{"head_dim": 32, "vocab_size": 2048, "norm": "layernorm", "positions": "learned", "bias": "all", "parallel_block": false, "beta1": 0.95, "weight_decay": 0.036, "warmup_steps": 200, "decay_fraction": 0.873, "decay_shape": "linear", "batch_tokens": [65536, 131072, 196608], "max_steps": 4066, "dataset": "wikipedia_en"}
Each number is 50 + 10 x the weight over its row's rms, rounded and kept within 0 to 99. Layers, rows and columns count from 0. The size before them is the row's rms in percent of the matrix's.

# layer 7 MLP down (transposed), 896x224, rms 0.256, rows 503-518, columns 0-223
090:46 46 56 48 41 39 47 47 49 46 48 49 47 51 45 51 49 43 44 41 27 52 60 36 49 47 68 36 53 39 59 61 60 60 49 51 58 52 40 41 37 48 75 59 44 50 59 26 47 56 37 63 52 45 39 55 46 47 53 37 53 53 63 56 41 47 51 37 60 48 49 45 49 51 52 62 53 54 47 39 48 42 45 53 51 42 60 45 54 51 44 55 35 44 50 53 42 64 50 42 54 60 50 49 54 43 47 52 39 53 52 50 39 39 49 67 32 41 51 51 60 41 49 56 42 42 46 54 49 48 55 59 35 35 51 66 48 52 48 43 32 44 54 43 56 50 49 46 47 38 37 47 44 44 29 46 46 68 67 42 70 76 36 36 34 20 99 68 63 68 50 57 53 57 41 47 64 55 46 55 50 50 38 47 65 52 44 61 61 35 53 43 53 43 50 44 58 39 35 72 33 48 47 56 39 36 56 41 48 47 38 34 44 43 71 48 44 47 42 46 42 45 50 53
106:58 42 48 49 66 53 65 55 69 33 53 59 61 55 21 53 39 49 58 70 44 48 56 53 34 50 42 30 59 64 49 37 50 48 58 56 68 59 47 42 63 41 53 51 48 50 43 43 53 56 42 38 59 38 79 49 55 60 43 54 52 59 47 49 52 51 50 44 52 57 42 59 40 44 60 49 47 53 48 57 61 42 49 57 48 38 46 46 53 48 54 49 41 40 39 46 45 64 57 40 46 42 46 43 35 52 31 40 28 58 59 49 32 53 56 53 43 59 51 38 58 69 52 51 59 43 45 59 56 43 55 55 53 57 53 48 40 48 34 53 56 40 53 46 46 52 62 45 52 42 62 43 45 58 73 31 35 46 47 52 66 51 67 47 58 43 43 46 68 54 77 42 38 67 55 39 42 62 59 29 30 58 53 48 56 42 53 27 51 62 38 37 43 64 58 48 68 71 44 52 47 52 48 40 61 33 32 36 59 50 69 32 44 40 55 52 25 44 46 53 50 46 37 50
101:47 34 38 51 50 64 53 56 41 57 56 47 73 34 43 61 59 48 56 53 37 39 61 61 45 60 44 32 42 38 56 66 40 55 39 37 48 56 58 60 40 37 34 60 56 54 49 56 51 45 53 47 45 41 49 47 53 45 49 67 53 65 67 64 59 56 52 48 62 35 57 42 67 46 62 31 43 45 55 58 52 67 40 43 55 51 74 68 56 24 61 45 52 53 35 42 58 51 51 58 48 49 44 41 41 52 47 57 51 58 60 51 48 69 38 62 54 46 55 58 49 51 43 49 55 43 56 43 49 58 46 52 31 50 52 63 43 43 65 44 55 52 56 58 40 41 45 65 62 40 54 45 52 22 40 48 35 45 46 39 36 51 35 50 48 57 61 64 12 64 63 64 50 51 49 48 41 69 60 49 64 49 67 51 65 53 56 54 37 52 54 52 56 49 45 56 56 39 28 48 34 54 45 58 49 35 57 45 61 49 74 41 60 42 62 42 63 33 50 58 38 48 57 44
085:44 42 57 53 58 44 46 58 45 56 55 48 55 49 52 57 53 50 44 46 51 54 43 31 57 54 55 41 49 62 46 36 65 53 49 64 50 54 48 52 50 52 38 64 48 49 49 54 57 63 67 44 41 44 52 49 45 62 64 70 45 66 48 42 40 42 51 40 53 56 54 47 40 34 57 50 53 64 50 57 64 41 40 48 63 48 75 45 53 43 42 50 42 57 36 48 58 50 50 52 63 44 48 54 40 41 53 49 65 47 46 34 78 53 56 44 43 22 53 43 72 55 53 56 53 40 32 38 49 57 42 59 41 72 61 64 59 47 36 55 58 53 41 47 71 63 54 51 54 62 49 71 25 45 55 53 73 73 46 54 59 50 54 52 57 49 63 44 54 55 60 55 59 46 26 40 67 45 39 37 47 49 43 35 46 50 73 30 41 62 43 63 34 55 25 38 68 54 53 45 47 35 45 36 57 48 56 41 64 56 51 61 42 75 59 52 45 45 60 51 52 63 53 37
098:35 52 29 59 40 44 41 51 56 62 54 59 37 62 60 49 54 61 65 37 54 44 46 47 68 60 46 59 50 28 56 41 45 65 55 55 51 41 39 58 29 61 54 43 50 56 57 43 66 25 40 52 32 44 56 46 39 74 39 65 42 65 44 61 53 51 54 31 45 39 45 52 51 61 43 45 44 57 26 49 33 51 45 38 56 43 53 45 42 52 50 56 43 49 41 48 24 42 38 50 64 41 50 44 68 63 48 56 72 38 42 56 48 60 44 58 31 38 34 45 48 59 50 55 51 62 55 59 49 68 55 51 58 43 58 64 58 49 28 41 48 50 50 51 35 48 43 41 52 44 46 56 42 45 55 41 49 45 57 40 47 35 34 48 46 50 42 55 46 59 43 34 57 61 53 40 50 56 50 50 51 41 38 54 57 48 36 45 44 54 67 57 67 59 39 62 58 30 54 48 47 48 39 54 39 69 61 76 56 40 50 83 46 53 63 53 62 57 50 58 49 50 41 39
089:41 59 54 21 53 77 52 49 48 46 41 67 59 28 66 41 49 63 40 56 55 57 35 60 64 52 56 51 45 59 57 35 48 49 42 48 35 60 40 50 53 41 78 53 45 71 60 42 53 42 52 43 51 35 41 45 40 37 38 31 65 47 33 71 54 43 52 46 54 53 49 37 56 51 59 52 47 60 46 42 70 58 41 53 53 47 64 41 44 54 40 46 56 60 40 59 61 63 53 62 52 55 52 52 44 38 59 62 42 38 69 56 49 46 45 49 29 51 57 42 44 42 49 37 50 45 58 50 45 65 45 60 47 66 47 52 48 47 60 45 42 41 53 47 50 40 45 35 53 59 37 55 56 34 47 70 32 47 55 58 33 37 35 60 47 41 64 46 36 40 52 65 46 56 61 48 52 62 61 61 51 57 53 48 60 54 49 33 49 49 45 26 52 53 64 60 58 55 63 50 36 72 44 33 50 42 50 35 37 50 33 42 37 56 56 39 40 50 37 65 50 45 67 43
102:29 55 38 48 32 52 51 55 21 49 45 63 44 37 44 49 56 37 46 59 58 35 62 50 53 49 50 46 63 38 52 54 49 56 48 35 46 35 54 54 39 42 48 49 57 49 49 41 40 50 45 41 47 65 49 38 46 64 59 51 58 32 58 50 39 59 48 46 50 56 57 44 51 34 43 61 44 48 45 57 49 57 65 44 60 39 60 40 49 47 59 47 61 46 61 71 40 55 61 53 55 05 58 45 49 53 63 31 53 76 48 40 57 60 45 38 54 35 35 36 63 31 39 34 39 53 53 56 56 47 34 65 54 58 58 41 40 43 48 49 56 46 31 50 47 62 69 53 52 52 46 48 55 43 52 52 48 32 47 48 49 60 50 57 63 41 61 39 40 56 62 61 51 53 47 54 51 50 67 44 30 42 30 53 59 65 49 32 46 61 58 39 56 34 39 47 62 57 71 47 56 59 41 63 57 38 44 56 49 56 32 48 42 52 43 48 55 28 54 56 60 47 63 52
104:58 48 69 53 58 64 46 46 45 49 48 49 62 47 67 33 46 60 53 43 53 60 47 52 43 63 42 47 57 59 60 44 47 54 48 45 69 52 52 54 45 40 52 55 54 32 37 61 50 41 62 63 48 50 25 51 30 56 26 57 40 51 56 65 45 46 57 37 57 52 74 45 35 46 28 44 25 35 51 51 54 44 57 47 43 48 26 43 53 37 60 55 45 48 41 57 50 49 45 49 62 44 72 38 39 64 45 60 50 49 51 49 34 50 60 45 57 26 45 48 48 52 32 41 60 54 58 46 58 49 56 46 33 48 72 58 51 64 50 62 49 58 44 40 54 59 40 48 53 54 40 42 47 52 48 52 46 48 63 44 61 66 54 53 45 49 51 40 65 46 69 59 46 69 38 53 50 56 69 32 35 45 45 55 60 47 80 48 38 43 49 51 56 61 64 36 49 36 57 45 64 76 60 51 78 53 46 52 50 48 46 56 49 49 38 36 30 61 57 58 52 52 45 54
100:35 43 49 58 56 50 54 60 60 43 35 54 41 51 54 70 56 65 59 66 53 40 43 37 63 50 47 45 47 57 74 61 52 47 36 62 57 55 54 69 58 50 36 49 51 74 27 55 45 40 53 54 59 58 50 58 49 59 44 55 44 58 46 30 49 45 52 38 36 61 55 38 62 54 46 32 50 51 46 57 47 49 33 50 63 52 54 52 41 50 54 42 67 46 42 42 42 61 47 56 43 51 52 59 49 47 44 46 37 55 39 47 55 53 50 40 53 47 29 54 55 54 56 65 36 34 38 54 55 73 55 44 56 53 51 66 66 58 45 45 44 54 40 39 60 50 52 76 35 39 58 53 69 51 47 45 36 38 48 50 47 63 86 46 47 42 62 37 29 50 53 40 41 35 47 64 42 57 66 51 60 45 50 50 58 54 49 59 33 45 20 61 48 43 44 53 61 50 67 51 52 51 51 33 60 39 67 45 28 47 39 57 47 33 61 52 50 40 59 41 52 41 47 52
112:62 50 67 78 43 41 40 64 35 56 80 63 59 43 61 76 53 36 59 32 39 56 44 71 55 55 56 61 45 49 36 36 44 57 51 47 46 31 39 52 53 53 65 49 47 47 46 51 57 47 56 53 58 46 53 49 29 63 50 43 42 49 55 54 64 58 43 59 55 50 59 41 51 46 40 49 40 65 45 77 51 48 53 53 45 48 59 51 42 58 69 54 44 73 47 59 26 61 43 44 58 61 42 39 53 55 50 34 40 40 47 54 33 44 63 47 37 46 52 37 39 43 39 61 39 53 46 51 40 46 42 46 36 40 57 53 65 49 53 44 62 36 42 49 59 62 42 45 49 58 52 51 66 64 65 66 44 41 53 50 60 60 42 37 55 45 70 34 52 59 34 25 49 48 56 52 33 45 31 38 43 35 40 65 54 43 53 56 68 51 47 58 58 50 46 49 47 45 40 47 55 42 48 57 59 60 56 37 61 49 37 55 48 73 54 64 51 36 52 47 54 51 51 47
098:66 43 53 49 47 56 62 51 56 58 59 60 57 50 45 42 52 48 49 69 69 48 31 29 57 68 38 52 36 45 67 43 52 64 65 49 34 41 48 58 43 66 59 43 48 53 50 42 70 39 59 48 36 58 49 33 40 77 44 49 69 51 53 47 55 65 41 51 63 28 75 51 35 34 50 41 44 72 48 54 56 75 55 47 37 47 59 56 38 50 59 55 54 43 51 48 71 50 43 51 32 48 38 49 50 50 58 57 55 46 57 56 61 53 53 39 56 50 55 61 39 53 61 61 51 38 47 50 40 45 42 52 25 41 50 36 43 64 56 59 36 60 52 42 59 40 57 44 44 44 56 62 57 47 47 43 58 66 57 43 55 54 39 44 51 64 52 47 61 56 61 45 21 51 38 33 43 49 67 41 59 47 42 40 52 35 45 59 51 53 52 50 40 58 37 50 34 54 41 42 52 55 41 44 35 57 45 61 63 48 39 55 49 34 67 49 51 64 46 39 67 57 42 38
098:48 53 40 46 52 53 51 55 67 40 39 66 42 44 34 51 46 44 67 40 45 44 49 56 39 40 41 39 59 73 43 44 52 56 50 41 38 78 41 46 53 59 51 47 51 61 52 63 66 44 34 57 52 47 26 40 61 36 44 46 48 49 33 46 52 46 60 43 52 59 38 42 50 46 48 51 53 37 63 40 28 59 54 48 65 56 49 60 65 51 38 53 52 49 49 52 40 52 61 33 32 73 88 52 65 60 58 54 46 29 36 52 44 68 46 67 54 43 61 35 57 45 44 60 32 51 45 71 61 43 63 55 50 62 52 45 54 68 40 48 60 48 55 52 50 52 46 59 60 59 46 35 43 37 50 64 46 54 54 59 60 57 54 72 61 70 57 49 56 33 65 56 52 58 51 57 52 65 41 40 52 43 56 50 50 36 41 64 49 44 41 59 62 50 50 45 52 51 57 54 62 50 42 56 58 59 50 53 51 49 54 41 66 56 61 54 59 42 44 64 68 62 64 39
096:59 51 34 55 40 45 42 54 42 43 45 56 50 52 45 45 49 66 56 55 62 52 48 67 45 49 59 45 48 42 46 62 47 55 40 50 53 60 50 49 47 47 46 51 48 29 60 53 59 40 54 60 78 44 57 45 46 38 52 52 45 67 70 40 51 37 58 28 48 64 59 40 55 61 54 49 49 56 39 35 24 45 56 59 67 55 57 49 46 59 39 57 60 47 64 63 55 52 48 50 49 40 40 30 33 62 76 42 56 66 45 44 56 67 42 44 57 39 52 43 63 42 60 35 58 50 30 38 68 55 54 67 45 62 49 58 45 54 63 36 54 46 39 35 55 53 67 56 46 74 60 44 58 39 32 51 40 52 53 36 53 47 53 45 45 40 50 56 44 61 44 49 50 57 49 43 70 86 45 60 38 45 60 45 47 42 55 50 49 52 44 53 48 33 62 30 47 48 47 54 50 45 45 49 24 68 70 47 62 46 33 37 42 55 60 66 56 44 48 58 53 55 55 51
096:57 44 29 60 39 64 23 40 61 49 49 53 50 61 59 53 45 46 46 40 44 52 54 52 70 45 46 53 34 46 45 50 52 53 48 56 49 35 62 49 55 43 52 55 57 52 45 38 50 27 64 48 52 49 61 41 49 41 34 40 64 54 41 53 64 61 56 50 60 54 30 46 33 58 54 47 57 33 61 52 56 48 42 60 69 48 61 41 56 49 47 53 50 53 38 40 35 62 58 45 46 58 45 37 80 42 35 53 50 46 46 40 57 51 39 49 53 69 57 47 35 45 52 58 43 43 59 33 44 63 49 55 60 41 60 43 49 56 51 54 58 37 54 57 76 50 43 64 49 40 46 57 51 46 52 46 44 66 71 38 47 47 42 69 46 62 41 31 38 57 53 54 47 65 63 61 71 31 66 33 55 55 35 66 39 44 74 56 42 44 56 43 45 37 39 43 49 49 34 64 69 55 34 47 48 49 39 59 41 37 49 48 48 44 50 57 42 62 48 58 70 38 64 59
095:41 32 32 52 40 54 56 48 55 47 51 43 55 61 59 47 50 55 54 41 48 36 65 61 54 50 35 48 60 65 64 71 55 37 45 37 60 55 58 50 56 57 51 49 36 43 55 51 50 50 32 69 54 53 62 52 54 42 48 56 48 52 78 63 51 45 53 44 32 46 53 46 53 59 55 63 39 23 51 52 32 63 49 55 64 65 49 45 58 46 48 63 21 47 43 46 42 56 54 41 39 51 55 52 36 38 62 48 53 51 64 43 41 54 47 51 39 39 57 67 38 49 43 51 49 61 60 57 66 37 63 57 50 73 60 43 59 60 66 75 50 45 44 44 32 46 42 28 48 59 56 51 61 38 35 57 41 69 36 46 55 57 76 49 59 45 41 45 46 58 41 52 54 56 39 65 44 56 53 49 45 45 46 60 54 40 50 47 58 37 45 39 46 30 37 47 46 38 45 67 32 49 47 28 63 43 46 50 58 52 40 61 57 62 58 45 49 63 63 56 61 69 41 50
087:64 52 58 47 58 56 41 52 46 44 45 58 47 38 52 43 46 55 45 70 54 54 65 50 51 56 20 39 54 44 61 57 33 50 43 59 45 49 58 36 61 38 52 50 36 59 53 60 62 36 61 54 50 60 45 55 52 46 40 43 33 47 47 50 47 58 71 58 55 62 39 59 64 34 48 61 50 47 47 57 60 46 57 51 62 48 49 45 52 56 52 58 41 36 51 60 47 47 41 49 46 38 54 59 73 52 41 63 61 59 49 43 21 29 47 65 47 52 66 71 58 50 58 32 32 48 59 56 57 50 50 67 34 45 54 54 35 47 54 47 74 66 42 62 32 59 42 46 38 49 52 55 32 52 43 48 53 61 60 54 44 65 47 54 46 38 67 52 35 47 48 58 63 57 45 52 49 25 50 81 36 53 57 60 58 51 42 45 60 52 40 41 67 60 40 44 63 63 55 65 63 50 50 63 56 34 62 52 36 51 56 54 49 64 53 52 33 51 64 52 65 58 59 60
# layer 7 MLP up, 896x224, rms 0.236, rows 504-518, columns 0-223
104:47 62 39 40 43 52 53 31 69 61 52 53 43 45 54 67 60 57 45 35 54 57 36 34 54 44 58 58 37 45 42 57 58 50 56 62 83 57 52 52 53 55 49 55 48 53 43 56 53 64 38 52 49 58 65 55 46 41 37 49 54 41 44 41 54 61 35 60 40 39 38 54 49 42 58 50 49 52 40 61 73 56 57 58 60 38 32 57 55 49 46 40 47 57 30 32 48 46 34 67 57 36 46 51 63 58 73 42 45 56 55 42 56 46 53 46 71 30 49 32 38 49 50 63 44 37 52 53 61 43 35 44 46 42 44 48 46 35 45 58 66 38 52 58 49 42 73 39 36 40 51 36 47 53 60 51 53 52 53 39 42 55 44 60 47 62 55 42 49 53 54 54 53 64 43 66 38 65 43 61 47 48 36 44 54 41 48 48 33 34 56 53 70 51 35 50 45 65 30 47 55 36 59 70 36 38 64 52 45 48 43 56 34 37 47 58 25 49 65 64 47 51 39 39
094:44 44 44 36 48 46 52 53 43 43 39 38 42 42 57 52 64 47 52 58 59 50 28 50 47 39 50 54 55 40 42 62 49 46 61 43 67 41 34 55 63 33 30 60 47 51 45 63 62 62 38 58 37 53 52 63 53 64 40 27 57 29 57 41 34 41 52 46 66 36 40 54 49 64 49 56 69 53 32 42 32 44 56 41 45 45 50 30 53 71 61 68 41 53 45 55 53 63 53 46 43 56 58 58 46 65 53 45 50 34 58 58 60 54 47 40 53 54 53 56 68 59 61 60 56 49 50 55 55 52 64 51 59 42 55 27 50 66 54 41 60 50 72 53 61 58 66 44 51 44 44 43 44 51 47 38 42 59 47 47 49 66 49 62 58 48 66 47 68 50 38 57 54 39 45 65 39 60 45 74 54 50 34 53 41 53 45 44 49 48 70 44 40 58 41 47 52 40 16 44 30 56 53 35 46 61 52 39 37 68 58 58 55 39 49 40 42 54 55 59 57 47 67 49
091:83 84 51 49 55 67 50 54 64 32 42 54 35 58 61 55 47 61 59 64 55 60 62 38 50 64 48 66 54 39 44 50 40 49 33 44 57 46 63 39 47 54 44 43 48 59 56 59 36 35 44 42 56 49 54 56 52 46 57 53 59 48 52 53 50 42 45 50 42 48 46 42 56 49 45 46 35 62 26 48 46 56 55 57 55 41 44 69 40 49 42 49 56 44 56 45 40 42 43 36 50 51 44 49 65 37 49 15 27 50 56 61 46 37 58 42 79 65 45 61 46 46 42 40 39 46 53 55 45 42 60 41 50 57 36 52 49 49 60 47 59 34 47 60 56 42 43 37 68 42 52 28 36 28 37 48 52 43 50 70 46 43 36 51 47 52 43 42 44 50 35 41 38 52 53 68 40 37 57 40 44 47 70 62 45 44 50 58 47 66 44 64 55 63 69 63 32 45 62 34 57 54 46 46 45 49 44 46 50 57 51 50 57 37 42 51 58 53 56 43 59 48 50 53
098:52 62 49 60 60 41 36 33 55 50 52 47 58 54 39 53 32 51 46 53 31 53 54 45 52 59 55 54 36 61 42 45 63 50 55 55 50 67 39 54 56 42 38 49 52 46 44 53 46 52 51 50 41 52 45 37 62 41 54 43 48 44 48 43 41 42 26 59 52 48 57 53 26 56 39 54 60 28 47 43 46 43 60 59 50 66 41 62 50 79 59 45 35 49 58 50 66 63 41 24 52 52 61 53 44 59 49 40 52 52 49 53 44 53 68 43 44 62 56 49 61 45 50 41 43 48 64 57 38 53 52 40 75 48 49 42 41 48 60 44 52 57 48 48 56 43 76 58 47 55 61 53 43 33 35 48 48 33 45 52 42 64 43 42 60 51 42 39 62 35 47 52 61 57 49 66 51 37 61 56 34 53 56 46 52 38 40 34 42 33 54 54 42 50 46 63 49 37 46 59 66 58 48 26 50 51 39 42 34 59 32 31 50 34 35 44 49 41 34 46 34 84 61 67
098:45 51 46 48 60 35 67 45 28 56 58 63 36 63 39 61 27 64 36 53 64 67 48 43 38 57 33 52 43 34 44 35 56 38 36 48 55 51 69 63 71 65 33 44 30 45 46 59 44 60 52 48 40 61 52 56 47 54 47 50 47 53 43 56 49 44 46 62 42 29 46 50 59 36 55 52 51 44 55 54 38 53 48 53 58 58 32 33 54 40 43 53 38 55 46 38 52 40 39 64 56 47 48 55 51 41 50 58 51 54 52 54 53 51 41 33 59 30 50 42 55 38 64 71 43 51 56 59 46 58 53 58 33 63 40 39 40 48 52 53 53 40 66 55 51 48 54 55 42 64 46 58 60 49 39 56 33 41 52 45 37 62 54 52 70 47 68 43 41 56 42 41 54 63 45 53 46 55 64 64 60 49 55 49 57 31 57 55 61 76 45 61 34 42 49 49 34 57 55 46 46 60 50 56 62 52 36 56 42 52 60 51 29 48 55 24 36 46 55 51 27 43 64 70
113:58 45 63 52 37 47 48 42 61 51 45 36 51 58 61 41 46 35 51 58 39 52 44 58 57 59 50 43 63 49 36 47 47 47 33 34 62 58 50 56 53 46 49 58 31 55 55 46 41 43 64 50 38 48 55 42 45 33 58 68 54 65 45 35 42 49 56 47 51 42 64 56 44 42 65 51 59 41 34 59 49 54 36 38 40 62 43 45 36 49 44 51 64 62 44 52 52 54 25 34 47 42 59 36 62 40 60 60 50 57 42 39 39 40 58 68 46 27 53 42 55 53 67 56 41 59 57 74 40 42 56 63 62 51 54 66 53 57 67 30 55 54 52 60 38 52 47 39 52 48 46 42 60 63 44 57 51 36 33 59 70 56 51 53 51 47 59 63 67 49 57 61 65 38 39 61 50 57 54 25 69 39 51 47 54 35 47 50 41 39 62 54 51 55 44 41 66 49 53 42 53 51 34 34 41 67 46 30 43 58 50 40 61 60 69 37 41 51 53 65 46 31 64 36
105:46 49 46 55 42 51 60 53 67 39 62 54 62 32 49 53 49 41 61 40 61 50 49 38 30 55 50 28 60 39 48 42 44 58 71 49 46 52 43 49 53 50 51 44 34 56 48 39 39 39 59 41 54 56 29 44 74 41 28 46 44 67 57 59 54 51 72 36 49 44 60 55 73 40 49 65 45 34 74 46 45 58 60 38 57 63 41 59 48 30 46 47 52 55 56 60 50 68 72 49 58 46 52 46 50 42 36 48 39 62 51 38 37 48 65 56 59 57 64 41 38 44 49 44 59 52 64 30 55 54 58 50 45 44 46 33 67 51 49 53 46 38 43 34 60 52 52 52 48 62 35 52 39 57 47 45 42 44 46 39 51 59 37 55 55 51 50 49 54 54 45 46 57 38 17 47 35 57 57 57 68 56 37 45 42 32 58 52 49 19 43 64 46 53 56 56 45 35 57 42 65 58 55 43 46 42 37 45 61 43 52 52 74 51 40 47 51 43 52 45 52 50 62 50
101:62 49 62 50 56 52 50 45 46 41 60 54 62 50 47 58 56 48 43 56 35 56 37 60 47 45 53 63 43 62 34 63 41 55 53 45 67 63 37 47 59 53 42 49 66 47 60 46 44 28 61 46 35 55 55 55 50 49 32 31 67 45 48 55 61 46 49 42 42 41 43 58 64 36 51 75 54 42 46 52 75 43 38 41 60 67 37 48 62 46 41 48 66 41 54 64 41 40 62 36 36 58 57 52 55 48 49 42 64 46 50 56 51 56 44 35 69 45 49 44 40 34 36 42 30 60 28 39 52 39 52 30 37 58 43 39 48 56 52 49 48 36 55 55 40 48 60 42 31 63 38 59 55 46 60 38 62 60 38 41 40 39 60 51 52 59 50 34 73 59 30 54 45 56 48 52 62 57 49 49 54 44 38 48 38 47 27 44 47 28 67 42 50 43 34 57 41 48 45 42 48 52 59 57 62 49 52 54 64 54 44 64 58 54 60 46 51 46 56 65 73 48 43 30
101:38 65 44 42 52 63 34 42 47 53 34 35 43 50 47 64 57 51 48 37 62 65 51 35 53 57 60 57 43 48 69 59 46 57 51 53 50 47 42 70 50 53 64 76 34 56 61 45 49 48 43 52 64 59 39 47 58 54 45 50 50 47 48 43 49 51 59 57 43 47 42 56 29 33 59 58 45 54 37 49 53 41 25 36 57 52 44 59 34 46 48 67 52 54 46 59 55 37 34 37 41 36 34 45 32 67 64 54 46 51 56 59 48 59 49 46 53 44 53 61 53 25 65 61 48 56 46 57 46 57 53 56 49 54 46 67 48 50 53 45 46 41 66 46 38 27 66 52 37 42 73 54 64 60 45 54 46 46 60 53 47 66 40 48 50 47 56 53 36 65 50 59 45 69 40 48 63 55 38 51 68 57 50 33 59 52 50 62 44 52 39 20 59 68 73 49 45 65 67 38 46 56 53 58 47 46 43 36 47 55 55 49 57 30 64 42 50 53 51 45 56 68 58 44
106:39 41 59 71 69 36 52 39 68 40 30 47 49 52 35 56 50 54 48 56 44 44 45 34 39 58 38 49 49 56 53 25 62 40 51 39 38 41 57 55 35 45 42 33 34 53 54 57 66 55 44 60 44 35 36 40 37 59 52 41 67 46 46 54 55 53 37 54 62 51 49 52 48 46 44 35 42 51 30 42 63 78 44 55 62 44 38 30 45 47 55 53 61 49 56 51 49 66 58 41 44 36 85 57 44 67 35 58 55 46 66 51 41 65 40 57 59 54 50 49 58 48 52 51 55 61 42 44 53 50 35 39 47 46 44 58 50 49 36 41 54 34 61 39 54 55 76 41 51 57 36 56 40 70 39 56 55 61 65 48 65 53 39 58 28 51 47 44 58 47 57 37 32 40 55 54 50 61 51 47 66 59 46 46 45 55 60 48 53 44 52 51 42 37 55 55 40 68 60 52 55 43 43 54 53 24 50 53 39 52 52 59 48 43 60 29 49 47 62 51 50 58 58 43
093:53 50 49 36 57 51 63 40 30 67 49 44 49 54 64 46 61 40 53 70 52 51 53 49 64 49 11 69 41 56 24 52 64 58 46 41 34 34 56 49 56 47 52 42 59 34 69 51 36 45 61 53 46 51 37 47 50 49 70 63 56 46 37 47 65 33 51 47 49 33 63 50 43 42 49 55 59 43 49 66 57 51 42 60 34 53 49 41 47 53 57 42 51 75 43 71 52 52 66 52 49 55 38 56 55 52 62 54 43 65 63 47 56 55 48 41 56 49 74 44 60 38 53 50 38 46 56 58 35 48 55 46 48 53 53 52 45 58 65 58 37 46 61 72 55 45 42 44 53 59 45 62 61 47 33 64 46 49 46 46 57 45 59 37 51 39 62 69 36 47 35 47 48 67 66 55 45 35 67 42 65 45 53 52 49 60 46 57 43 43 66 50 47 52 33 40 39 33 39 58 31 50 56 56 60 37 43 48 41 52 48 52 43 38 37 42 55 61 56 44 37 50 41 45
103:52 40 39 58 51 37 59 38 45 56 43 51 44 55 36 77 44 47 70 52 59 37 52 34 50 38 45 36 43 36 52 52 62 52 34 58 69 35 70 60 70 57 50 53 63 51 38 46 58 59 53 51 41 61 66 46 57 49 50 30 40 45 53 28 44 44 63 54 49 49 57 70 57 41 28 64 61 56 54 50 65 46 50 54 74 38 51 58 31 37 44 47 47 42 44 49 40 57 44 46 58 55 45 71 39 33 35 53 53 33 53 52 56 46 56 46 55 53 58 46 63 53 56 49 58 46 68 43 58 52 43 46 45 37 66 42 55 40 66 35 58 47 60 61 47 35 27 44 55 53 54 64 50 31 54 62 49 51 58 54 30 49 49 44 41 42 51 47 33 80 45 38 48 44 46 43 39 43 51 46 62 55 52 58 49 58 65 30 49 74 46 58 42 55 58 49 53 48 60 48 52 39 48 46 57 37 62 50 36 56 44 58 49 54 54 71 32 45 44 49 56 40 47 54
103:61 66 50 52 55 44 45 51 46 36 43 63 50 37 52 52 56 52 43 45 54 46 57 24 34 48 35 47 66 50 54 62 60 53 33 44 48 55 32 57 36 38 30 62 46 44 39 46 50 51 63 53 68 84 55 62 56 65 60 38 50 43 60 48 59 44 46 55 53 46 48 42 52 46 43 31 30 36 36 67 47 55 65 55 44 32 48 45 48 58 55 45 47 44 48 58 55 50 54 43 35 52 56 49 46 56 39 58 49 73 65 43 58 55 52 40 57 60 65 53 65 52 38 59 65 58 45 62 51 52 50 47 50 51 49 54 37 74 56 56 47 54 44 47 38 65 67 56 58 51 67 59 67 35 44 51 60 49 55 55 42 57 54 37 41 34 34 70 51 40 49 53 56 45 37 54 39 44 55 65 49 41 65 58 56 54 48 57 67 61 43 51 41 35 57 54 53 55 64 35 46 50 73 60 67 60 50 54 43 56 39 42 54 55 60 22 42 58 45 29 56 55 51 62
094:47 42 38 52 54 63 45 54 35 53 29 60 53 50 44 51 33 41 52 34 52 55 44 61 58 60 55 31 46 49 51 38 51 56 52 63 60 38 57 77 53 59 32 61 53 56 38 57 56 54 63 42 55 50 38 58 52 59 51 36 57 59 39 48 41 49 50 62 40 58 39 42 46 49 46 48 57 56 54 58 47 40 31 44 41 48 40 52 45 57 26 56 49 51 42 36 54 45 42 63 54 51 45 45 62 58 48 48 72 45 34 53 40 27 64 49 41 48 60 42 54 59 50 62 58 54 55 43 41 46 45 40 30 41 41 68 44 58 45 53 60 63 72 51 55 71 54 47 55 44 59 69 37 43 67 62 53 41 50 46 47 50 38 52 67 48 46 37 56 67 35 56 38 47 63 49 63 54 58 35 54 35 40 38 66 54 44 62 47 61 72 41 49 36 42 41 34 63 49 40 38 56 43 57 33 71 59 41 50 71 40 52 65 42 60 59 43 40 61 47 36 54 62 68
091:32 46 62 30 51 54 43 53 58 65 53 64 58 50 44 45 51 55 72 43 37 45 29 56 50 54 68 47 50 51 39 48 41 62 58 45 41 35 57 57 46 37 43 61 58 39 43 41 58 50 42 41 59 48 29 48 60 28 45 47 56 48 41 52 58 63 34 42 55 49 72 71 39 43 48 61 46 52 40 49 64 51 49 52 47 51 51 67 59 55 58 41 61 64 50 42 37 50 46 51 58 62 44 57 36 53 55 65 46 57 46 39 52 59 46 49 44 44 45 42 49 49 51 67 55 62 54 57 54 53 47 39 71 41 45 47 45 69 47 53 37 31 31 43 64 39 41 49 52 50 44 39 57 42 53 60 61 30 39 30 63 43 49 39 45 55 42 36 63 50 58 65 32 36 60 51 28 69 47 45 57 55 74 41 53 47 49 44 31 63 53 51 54 51 60 50 63 40 69 53 55 41 58 47 48 32 45 48 76 42 45 50 55 46 39 45 53 61 54 38 42 47 55 22